Weights of a small GPT-style language model, trained from scratch on English Wikipedia: a variant of SOAP for these matrices, 716M tokens.
Each number is 200 + 40 x the weight over its row's rms, rounded and kept within 0 to 999. Layers, rows and columns count from 0. The size before them is the row's rms in percent of the matrix's.

# layer 5 attention query, 256x256, rms 0.0535, rows 50-75, columns 128-191
104,226,166,154,245,174,238,141,191,168,225,210,214,155,215,211,247,216,129,228,165,185,252,208,237,172,253,190,193,174,253,176,257,214,165,181,179,223,206,236,166,207,269,200,175,199,254,259,173,243,116,260,186,245,144,265,188,142,151,176,335,233,202,236,193
097,148,193,180,162,234,182,243,170,253,148,209,214,249,171,221,241,249,116,222,257,209,226,169,171,158,248,147,225,118,281,173,168,189,169,181,156,274,217,199,251,232,140,173,192,217,75,110,265,208,193,256,210,210,204,142,183,187,287,189,198,194,194,169,156
099,192,173,203,267,199,215,145,186,158,163,229,216,226,242,167,207,225,214,212,129,205,218,233,241,222,264,144,162,175,189,154,237,91,236,220,262,187,137,124,129,196,243,213,240,243,257,219,212,138,204,210,214,182,218,220,187,201,260,167,228,251,153,277,128
097,243,206,215,226,184,192,153,190,244,154,181,188,187,232,219,178,148,141,194,204,269,218,207,196,214,241,202,194,157,227,272,256,185,176,150,180,182,190,189,224,191,228,176,183,243,165,284,175,145,127,181,209,203,209,247,134,215,205,188,211,207,173,188,184
098,189,213,270,236,192,221,280,205,216,248,186,200,210,202,277,218,223,150,224,222,218,215,136,231,200,231,172,187,250,201,218,198,206,176,227,157,238,171,189,179,155,210,98,194,197,200,175,134,283,179,99,216,238,246,246,204,226,143,227,238,219,169,224,171
111,235,169,205,177,175,214,265,146,189,186,170,115,109,231,250,270,179,193,177,234,227,161,156,178,227,156,172,282,241,234,223,182,228,200,171,216,221,223,196,146,238,200,102,239,168,218,305,193,140,220,176,205,202,282,222,225,156,187,174,150,255,164,214,239
102,215,141,183,151,194,214,183,262,242,96,220,198,201,185,150,189,224,219,174,198,203,176,214,212,173,72,266,249,263,117,242,213,297,216,223,185,88,229,267,186,125,228,183,225,132,223,191,128,188,233,189,177,189,165,173,204,198,241,194,172,184,153,206,223
090,211,190,251,147,141,219,189,170,186,148,174,192,211,181,207,211,207,234,205,226,232,226,212,253,290,224,246,222,223,209,218,239,264,221,172,172,214,313,152,197,224,229,219,155,106,183,180,176,136,137,132,227,220,141,248,254,164,197,125,184,225,178,155,222
091,167,184,220,165,178,255,187,167,151,209,201,150,159,216,205,191,227,251,211,172,175,225,201,221,150,175,286,207,195,109,192,194,296,197,231,239,206,226,180,160,204,227,284,189,89,239,178,212,187,227,188,153,183,193,235,216,258,265,199,253,261,170,189,205
097,224,253,251,137,253,200,210,262,203,213,184,169,170,128,148,205,137,265,225,151,221,249,180,166,249,245,163,229,195,137,188,169,172,130,203,192,226,209,170,158,227,222,191,139,225,173,181,169,193,155,205,191,262,177,199,94,197,232,195,215,157,162,251,192
098,123,168,193,166,236,218,192,174,221,186,192,179,248,178,276,193,203,261,195,155,175,152,190,264,151,174,189,119,186,206,212,186,166,182,189,193,217,162,143,209,201,223,202,220,142,218,181,193,234,176,239,172,138,128,206,203,193,147,175,272,124,202,208,222
095,249,242,136,266,220,135,92,228,214,220,205,180,151,294,130,230,181,201,203,253,161,168,206,190,176,233,204,181,164,209,264,255,148,137,184,206,212,201,212,134,253,236,254,173,187,182,183,220,232,144,213,195,201,238,164,239,230,196,263,194,139,187,151,218
103,198,309,219,176,203,218,158,217,199,114,187,253,156,200,185,140,221,170,221,157,198,206,181,211,129,225,210,147,115,217,156,260,246,189,259,150,209,191,204,238,203,192,239,186,142,213,193,181,184,202,211,209,234,171,176,188,171,193,136,142,173,132,169,170
092,155,277,213,239,189,163,269,163,241,152,176,168,282,113,220,150,175,185,205,260,190,230,229,197,278,173,211,141,180,188,267,241,164,202,240,163,228,210,206,247,225,195,185,206,135,275,240,236,235,219,160,260,175,172,237,236,216,168,215,199,192,192,219,162
094,238,183,145,205,177,220,206,209,213,271,235,208,159,219,213,218,192,202,189,183,123,163,181,283,186,234,188,206,185,254,140,234,216,233,182,148,259,200,195,205,166,182,220,160,227,268,217,176,217,178,182,160,248,246,188,228,162,273,215,297,185,220,240,211
109,190,178,176,217,173,239,184,198,202,214,257,255,189,168,181,196,241,216,162,240,117,176,195,143,264,244,251,151,163,224,250,210,279,210,205,229,224,293,163,181,192,192,235,242,231,129,282,198,217,170,222,210,146,230,197,204,209,147,178,202,227,287,151,198
097,202,238,235,176,120,223,182,320,189,226,206,162,153,198,212,158,258,202,159,159,184,165,209,168,208,220,198,164,246,147,207,233,295,210,221,141,190,234,200,186,260,233,224,192,160,179,179,216,147,153,166,166,249,172,222,154,164,203,173,271,174,203,210,156
102,218,201,219,235,222,182,174,174,277,192,227,183,258,132,200,199,163,204,200,183,205,247,246,228,207,192,166,199,136,155,193,283,171,197,195,191,160,174,186,165,157,158,124,284,96,170,260,218,191,175,158,175,234,260,252,112,167,177,215,232,195,208,251,228
100,273,149,183,238,228,182,134,200,165,230,244,212,215,257,186,254,206,210,169,138,118,203,162,294,273,204,217,189,197,221,236,116,203,158,266,162,202,206,234,97,232,192,219,218,194,204,227,256,208,197,255,195,313,156,222,239,195,174,180,236,219,222,179,195
097,262,129,286,214,177,164,251,182,182,188,235,233,197,203,209,195,154,178,196,209,262,211,254,255,211,183,171,200,188,224,187,172,179,191,112,224,216,155,248,177,235,161,230,267,156,186,160,202,142,120,235,202,209,177,217,220,234,205,128,156,214,183,285,196
131,184,234,187,222,197,196,207,229,149,239,177,206,137,258,125,172,208,273,140,151,184,189,254,157,162,284,224,201,144,128,206,195,226,160,193,214,178,196,201,177,246,192,235,202,225,159,119,148,204,185,180,116,191,167,262,188,205,211,177,287,193,289,192,208
066,241,180,185,196,273,169,177,154,271,175,280,173,215,95,243,141,187,185,242,224,139,171,190,177,235,229,189,222,129,185,199,137,217,216,248,200,295,254,241,243,171,206,181,235,215,240,219,178,232,218,166,229,201,223,216,190,172,108,214,274,216,179,203,207
089,187,201,173,167,140,246,253,198,261,191,172,293,202,156,139,223,184,197,162,169,171,269,122,231,150,251,149,172,273,199,244,223,180,191,199,229,133,177,141,233,225,203,273,146,245,210,199,232,203,147,269,184,137,229,209,205,157,175,142,201,275,213,122,235
113,237,203,163,216,169,197,206,233,205,242,207,192,171,152,208,156,189,193,204,284,167,247,194,166,233,152,188,250,152,225,112,111,152,281,235,212,159,203,227,253,205,208,199,202,272,113,183,263,207,217,204,211,170,211,142,181,201,208,267,174,201,125,223,184
097,249,288,194,240,233,142,209,178,140,192,129,125,139,183,184,245,188,139,221,209,234,217,289,170,204,228,232,158,155,199,239,232,299,203,212,211,153,266,124,217,203,179,223,180,169,258,257,194,232,200,224,200,198,200,278,267,202,223,229,244,137,227,190,229
107,244,186,230,197,180,160,262,222,193,147,276,256,176,145,273,165,136,201,174,205,227,245,138,174,258,266,215,215,223,181,181,194,234,202,250,201,182,172,196,258,194,178,210,193,189,207,197,135,207,174,183,147,117,175,201,201,199,187,217,242,80,219,227,208
# layer 5 attention key, 256x256, rms 0.0517, rows 50-74, columns 128-191
090,150,302,230,184,195,157,173,220,206,140,179,210,211,138,191,136,140,279,224,161,251,174,236,199,191,198,280,174,160,185,270,133,206,232,190,193,102,189,189,206,199,135,103,158,208,216,158,262,184,192,211,230,159,249,290,206,157,197,235,160,131,217,162,169
100,173,167,157,225,245,205,225,163,240,245,185,192,123,181,238,183,199,200,191,257,196,186,188,239,240,188,179,185,139,170,203,213,281,240,151,250,314,187,268,190,117,216,212,200,169,234,243,190,233,185,173,184,213,147,158,232,160,144,194,190,181,167,182,214
102,133,235,236,140,190,220,326,212,197,217,209,197,231,225,172,162,175,237,208,222,222,173,239,128,108,233,251,167,198,170,196,222,176,162,190,220,221,196,162,172,179,208,206,141,211,231,273,208,200,201,159,185,216,216,216,202,169,164,236,117,191,212,194,225
093,203,262,176,272,159,239,176,179,173,228,174,201,254,229,162,186,168,179,272,125,161,173,226,201,204,166,202,131,214,173,195,236,198,178,140,147,214,162,252,160,205,160,179,245,219,243,171,156,216,210,213,154,165,221,241,213,185,156,171,214,156,195,203,223
111,228,134,164,167,171,162,199,202,218,159,233,193,190,187,161,160,148,191,275,236,191,206,168,187,130,139,219,232,209,273,141,198,221,189,204,272,193,154,195,203,150,227,249,252,108,239,241,187,200,171,231,225,170,283,212,197,208,233,182,186,173,211,176,262
076,150,152,224,201,197,196,167,194,268,162,243,211,279,148,159,163,166,181,193,223,195,200,254,225,231,258,235,154,232,177,128,130,165,186,141,262,179,224,184,286,245,158,232,218,148,197,132,240,305,238,248,211,223,184,194,231,256,194,175,218,156,239,210,238
099,209,224,240,223,136,183,172,182,164,249,215,186,106,225,276,305,266,238,201,184,228,186,188,211,171,232,235,158,218,230,249,190,160,202,249,289,271,183,221,195,265,174,285,214,220,215,281,307,214,186,155,246,216,184,204,232,191,256,203,219,184,192,222,292
101,196,246,181,233,208,116,200,156,176,168,203,240,265,131,219,181,186,185,223,253,235,211,251,156,192,161,148,191,229,116,192,164,134,200,240,190,185,155,192,231,260,195,168,159,197,69,222,199,175,220,268,163,163,245,124,129,282,184,223,183,180,250,241,136
094,189,228,209,209,227,165,192,207,295,182,201,238,188,182,244,151,218,124,239,165,201,154,235,209,169,232,143,172,215,224,206,237,163,197,199,219,265,172,138,182,198,250,134,208,154,135,278,195,226,163,221,230,232,187,253,206,134,165,213,207,218,177,234,173
098,164,164,211,183,117,167,182,175,268,230,210,257,220,151,208,169,211,184,199,232,159,173,203,137,171,180,170,246,191,239,189,222,149,257,173,177,172,166,235,197,157,125,169,191,205,198,189,180,224,211,243,181,182,209,207,261,177,152,246,223,238,162,229,252
108,184,198,217,295,148,180,204,179,209,213,293,215,187,223,170,142,170,249,113,178,215,156,244,185,186,210,177,222,203,182,149,232,177,171,249,170,153,256,163,189,273,215,137,188,236,167,120,144,200,236,219,117,167,272,233,152,199,220,252,149,223,180,223,144
090,167,157,217,173,252,225,281,210,244,231,174,187,166,150,145,211,141,196,223,210,228,208,231,220,177,232,136,166,258,235,118,160,195,161,160,147,171,216,199,201,218,238,205,227,199,188,136,205,185,280,247,146,202,198,218,195,182,147,231,182,271,179,230,161
100,265,156,206,240,243,161,148,189,123,190,178,213,238,268,192,145,260,249,217,255,233,124,257,208,235,175,149,192,184,265,193,208,232,254,232,171,189,209,194,179,184,116,206,196,207,239,249,214,181,203,147,210,203,213,177,234,206,94,235,226,216,196,190,156
100,259,239,227,219,183,152,123,212,138,177,168,173,192,180,162,140,176,290,180,172,241,238,200,177,222,123,241,271,213,195,159,279,146,225,273,140,169,173,208,209,239,156,179,208,139,96,158,186,242,154,168,240,230,202,192,211,138,255,210,214,173,252,161,212
099,205,246,233,220,207,163,196,193,204,213,191,159,181,220,191,229,242,200,225,220,168,184,207,215,178,258,127,164,196,203,199,151,229,148,227,200,225,196,240,204,139,160,238,238,257,220,150,160,196,221,223,176,148,253,219,234,236,190,232,118,181,175,222,209
113,214,198,217,158,153,166,193,172,203,224,182,236,222,245,219,226,99,186,159,168,255,170,192,210,132,207,128,219,217,185,101,148,252,163,167,181,133,153,134,181,223,225,214,244,157,255,207,225,230,230,165,181,231,180,220,184,171,178,200,220,141,208,249,177
102,236,243,189,202,191,197,299,184,238,230,224,237,144,236,198,252,144,216,209,159,224,256,193,192,166,267,164,189,200,178,127,168,209,222,152,229,140,190,268,198,142,160,255,233,199,274,231,208,199,233,264,215,168,282,167,256,226,175,231,288,251,120,181,247
095,121,170,121,199,170,169,165,287,236,252,212,268,185,184,213,197,225,240,195,182,279,239,193,162,236,228,237,224,265,220,210,209,158,250,177,179,210,170,187,192,225,154,164,217,168,158,188,178,196,271,178,243,163,173,176,292,210,237,194,175,248,186,164,223
086,193,213,166,181,188,272,158,259,185,190,207,199,139,200,191,184,147,239,243,250,243,157,222,167,152,255,175,178,157,219,250,261,250,194,227,211,152,180,171,158,189,307,266,164,142,155,189,262,156,183,168,134,179,182,270,155,231,190,214,215,291,169,164,157
101,126,201,167,161,147,162,182,202,213,156,180,222,265,142,240,210,250,188,229,168,229,128,268,188,254,208,162,186,231,244,249,286,254,141,217,226,223,221,184,193,172,226,216,152,180,226,287,224,192,247,168,197,183,172,159,145,205,186,158,262,309,150,215,302
044,139,196,168,153,176,149,200,214,226,155,193,171,186,269,182,239,233,197,219,151,189,176,190,167,191,279,213,232,181,208,261,206,156,172,139,173,207,197,161,226,160,201,160,215,234,209,215,196,127,248,117,302,202,218,176,205,110,153,262,133,264,212,244,228
206,204,161,179,201,245,216,196,175,228,221,221,185,224,150,244,243,265,135,186,212,215,169,144,207,270,155,194,166,176,218,171,223,183,208,222,274,175,165,235,206,207,185,131,207,173,245,230,198,222,164,229,268,172,189,189,201,224,191,183,170,222,113,101,220
124,310,185,238,160,247,189,167,182,282,203,231,195,223,158,230,155,172,157,246,187,178,167,156,228,262,204,153,212,147,208,164,229,253,176,246,218,161,162,199,201,236,248,233,248,189,214,258,213,192,136,213,191,120,168,124,196,219,199,217,203,202,108,143,180
059,138,195,211,188,236,212,265,223,173,143,170,186,217,231,293,219,267,177,150,162,237,245,221,194,200,92,236,117,228,215,160,277,226,255,213,252,262,305,242,136,200,215,191,204,184,198,193,155,236,160,250,228,227,218,235,225,189,272,269,270,191,256,201,230
116,145,198,237,216,199,169,223,185,223,163,206,176,222,202,231,254,217,254,186,143,147,180,181,188,206,117,186,179,283,223,207,220,220,195,190,204,205,168,327,192,173,222,202,166,154,175,164,200,227,193,255,291,146,243,136,221,234,224,209,231,137,179,161,217